{
  "num_hidden_layers": 8,
  "hidden_size": 128,
  "num_attention_heads": 8,
  "num_key_value_heads": 8,
  "head_dim": 32,
  "intermediate_size": 256,
  "vocab_size": 8192,
  "hidden_act": "swiglu",
  "norm": "rmsnorm",
  "norm_place": "out",
  "norm_eps": 1e-05,
  "positions": "rope",
  "rope_theta": 3500.0,
  "rope_fraction": 1.0,
  "qk_norm": true,
  "attn_scale": 0.177,
  "bias": "none",
  "tie_word_embeddings": false,
  "parallel_block": false,
  "init": "normal",
  "init_std_qkv": 0.0536,
  "init_std_o": 0.0134,
  "init_std_up": 0.0536,
  "init_std_down": 0.0134,
  "optimizer": "muon",
  "learning_rate": 0.0144,
  "beta1": 0.95,
  "weight_decay": 0.0096,
  "lr_head": 0.00585,
  "warmup_steps": 0,
  "schedule": "wsd",
  "decay_fraction": 0.558,
  "decay_shape": "linear",
  "final_lr_fraction": 0.0,
  "batch_tokens": 16384,
  "max_seq_len": 512,
  "doc_mask": false,
  "train_tokens": 113400000,
  "max_steps": 6922,
  "dataset": "wikipedia_en"
}
Each number is 500 + 40 x the weight over its row's rms, rounded and kept within 0 to 999. Layers, rows and columns count from 0. Numbers have three digits each. The size before them is the row's rms in percent of the matrix's.

# layer 3 MLP gate, 256x128, rms 0.295, rows 8-15, columns 0-127
095:511491559475544489527436448564464516516464428478467551518510545497425499493520575461544489465483507527474423472470445525572515497473511490407519543454536507488495522522542440550546517523424489469492538485459529471526528515479458519438499457498497481532440441595518383543472480501489469435494457443489476481557469447458572535454503497481495530582481465500523530506449473516445504419503
105:550439509550521503460503521540462495534450580521509549458522509457502484510442532494411414456467454530545539505470440511494534518458505572443506495495605512492570481501503540511537447557469495459456489531459510450478526459508510538487457539518536500547492479496473512515486491478496446616499525467469474427560483497498544526527507494486562561508516474436574555589518532388488527507521
083:511491512532445510519505483476481486474487519522475550522403504474471505439518510511493465499441456534556516482489487414420493529480589542569535530461435510511511500505485541422450531508480558461474476496359452454501479501553499467420520518555497472487550470458438475427548527508509508483482550535491557535571478483473587518454558533480459504501548532580475527468472493518418492506482
081:466508509436479460507469576488471467571514519560472507492514439496491494561510569421448552513467433555521539493605502460581517541458518456464484517501511461567464524476517412487481532551572468496500510506500534486554518473544534468484441504522481550463420489556492482492518529510497551530414460568447498498535532505455526527518416507531486505557511462517535472416534539480552486427484
102:469463509507520506549422474437547526452485506486535514522459553452458505476528459494476496491507491523512541464476440630490505527502461451463521457522432509447545494482577507461472463486478480509525498443519469498564541553449527542459488525535464461464521443528478470475426486541564448531492478455564484432492610469538499454523533449411492487476540417463597467502512479536527500533471
110:439502517463538515495382523499444437477443625477499477479481555563527448448459541507496490498512513486531565410458553470506442530539560461486533478506524529447531448524495456482555506432470478499484475504540425496462504465518471499536514487504454571530454461554500484466542540496484510509517562474505503412506520460572449539486557417522487531480515457525459557463460514531500536524554
101:492431547551636553443494517504526516424498493469468516480473500526418532466496452574547499476539548562469557491481547500573406475564556456488447551513472501460508467486527469533488514507484546600456497466531468530536493522478554514514524462475491544490442466497468508496528547514472464470527561517529476556515541606534532521488455444436505505491504526468488466543487525563495507517441
100:503458566530594537567441496502473583519501508478530522473416500457446492449410494449507504488497527516480458514485511569470495546509471435474538500463425498467465441517578434469542495503538549603505453512495479534539533445472523556515497503508474561447483475482447567512504469530487470490531472483474461483552498486433420526508440537450512445521516492513494536599498511476447477537444
# layer 3 MLP up, 256x128, rms 0.309, rows 8-14, columns 0-127
101:538516500519477477437464438548445476551451456503398491505493573483475507598509462457535519452522466530488479486526462547548558490434501502495536505461513500497580551501579452544467557488583467484501544538450520527427432510498419474501506480474468489486404495550499511469497495486476514480486498399541486480514485512457530540469523494490547508605512422478531560528529570527483479504513
106:531449473479428506467476541538493520554507443558518512516470516550502487498492518536474517587570456534444557532474593554438524509494485413540472508543475483514556487475504421479530511476477522496635497538543566522485532495589461457516504453450488510470509468490524522552518547544546507477497480514469519534492527503434546439494526511477437449473441479499435511519500444548558452457568
067:556487450436553449502489491574539535513478478499491477456596448511510509513484516544483489500459505520414550545557478554551526493530463429395501505479581483491489533500488468569532509560536532523550449474589552534466526515483489475582436500465483474497510514522482497558476440530481461510573485549472441434466479525574469509493463506484436565505465472433508466541513520442504443491494
084:444514542552534486524487488530550463494522533488494526605482554508452512426469497577463458492580545480503480500455525438456495463505474427515512488524482496471486514457465495486439473519477442565585529474474472455564481421546435455526575434484435520494454428481515517541534530528470510558474469486507537515535408519581428505473511522511545490514489489418465489501582483521522527520536
089:482536425532475484486494503562487458479514453498487505473500546557429462511463506501497467524511497528546500525471442527513460456507483480476483462469465448496532523516490511498446479520426446537498433497564447490565560519373472523498440529529449524477567603534458538496489536479562516433563472474484475552495507489477458586520442487386539501530505473527540471517447509424541435491540
105:516511459439447501438548506522521528503464516530516551551521477500533552534464436581479453498498457523530464480524440486506573475544483593495498476526451479531552501550578530425514471507463521537574478500561485556434477529480541530522492498453463457467479498474453549502518494485507490494577584578531507445463520437477447525582505513418483507519502513515413529478505514529491601450527
111:513527488492422512466505464477572412464555472484488497446509574489528540517561494468504440477506497484446429536509529487433559462501507542474488561524557475520590492508459438534549547518508514465519525621473529437414479516543501500577538550504525467545554578543540442519525483491552548540479558457483515571552433514569480475465532467506512496496536538479470475476526500482482505510499
# layer 3 MLP down (transposed), 256x128, rms 0.201, rows 8-14, columns 0-127
095:519442576556462524463538515496503518502415497486503447510511496502522599501494580521475490440556507543461479524457495491496545459496482504474473486479481506436596500464563481487540492464563470490491471501461519481416524521456436572435471490544436555469519521496519446480530501490434526474493451499481589511523495488526583469458445472535544521556502473440501481543513583506523406585526
107:555500471559500501576474491437480512560505530505538508522426513549557557516538466495588533549477491527536562468491577531516523527601522521435493524449483517506487459520597552498556507502504530473509513533428535505478509475485453378544499466515452481467507546484488590521410533502569488478522503481451524483456518471490463540493539485442552546533421567517520483524476532504484507491450
088:540381531508581527552514513504502569565535505492403463486528400536503522444497488505530551461425445458439502475475537462514492535433511558496452548441428553471476488457546546496534497515517484498489513463447497497476431483513432444530462545468489502425443464498447523463449462463463549512466494536513511465481502516499497535490460550539566478551508477526529565539509507543480454557486
091:503456495504485470518502572569496534606485487551508527513455519551447477488511572554584580444484498533509514460531454575571554481494552510511528478513482540484462521452499553443434443438486508466552436451474410523466467459543538441437458469465486487481474484447479496550494475465482425584545473462482461529473521527520569505486495520434451442452493530486474498533476488512483470500489
101:439421624433478435439478595490503545500455511543511566467606517491503542498507477593530535467470526476529519498534451573493486506480538529511449479481480488473480507498518500488465517476508440480557554476555537482504513499465512516482469617494513455541501445550514492449441506566540440500460505494540465492569493536564504467477541477523471500425487450528490500502528484517577475495539
096:520590529439558450467492558549504468533411469550472488544517583537488437513548475520516428470459480524447513474506434487577515570502483528489484501509481488491482539512524512524569487486587448457414580444461521471490410555536493511480498494438497555486500499527522462490535528501458494499527497514426529494497438561488506497497470452483544501461466510413565566512489441554484483483543
107:497469492432516599461527521519506473449468429549521488488490536413470547489516508511511460506460535555424522502512498474484501506525525518398479560517494499566522448463491471506534467492572483479461544429466530551450547518575503505493567527414473493516474538551486497432497559552520507520432494509457523526415469490504562463500561511468535530532420490455411482484495504551448499423499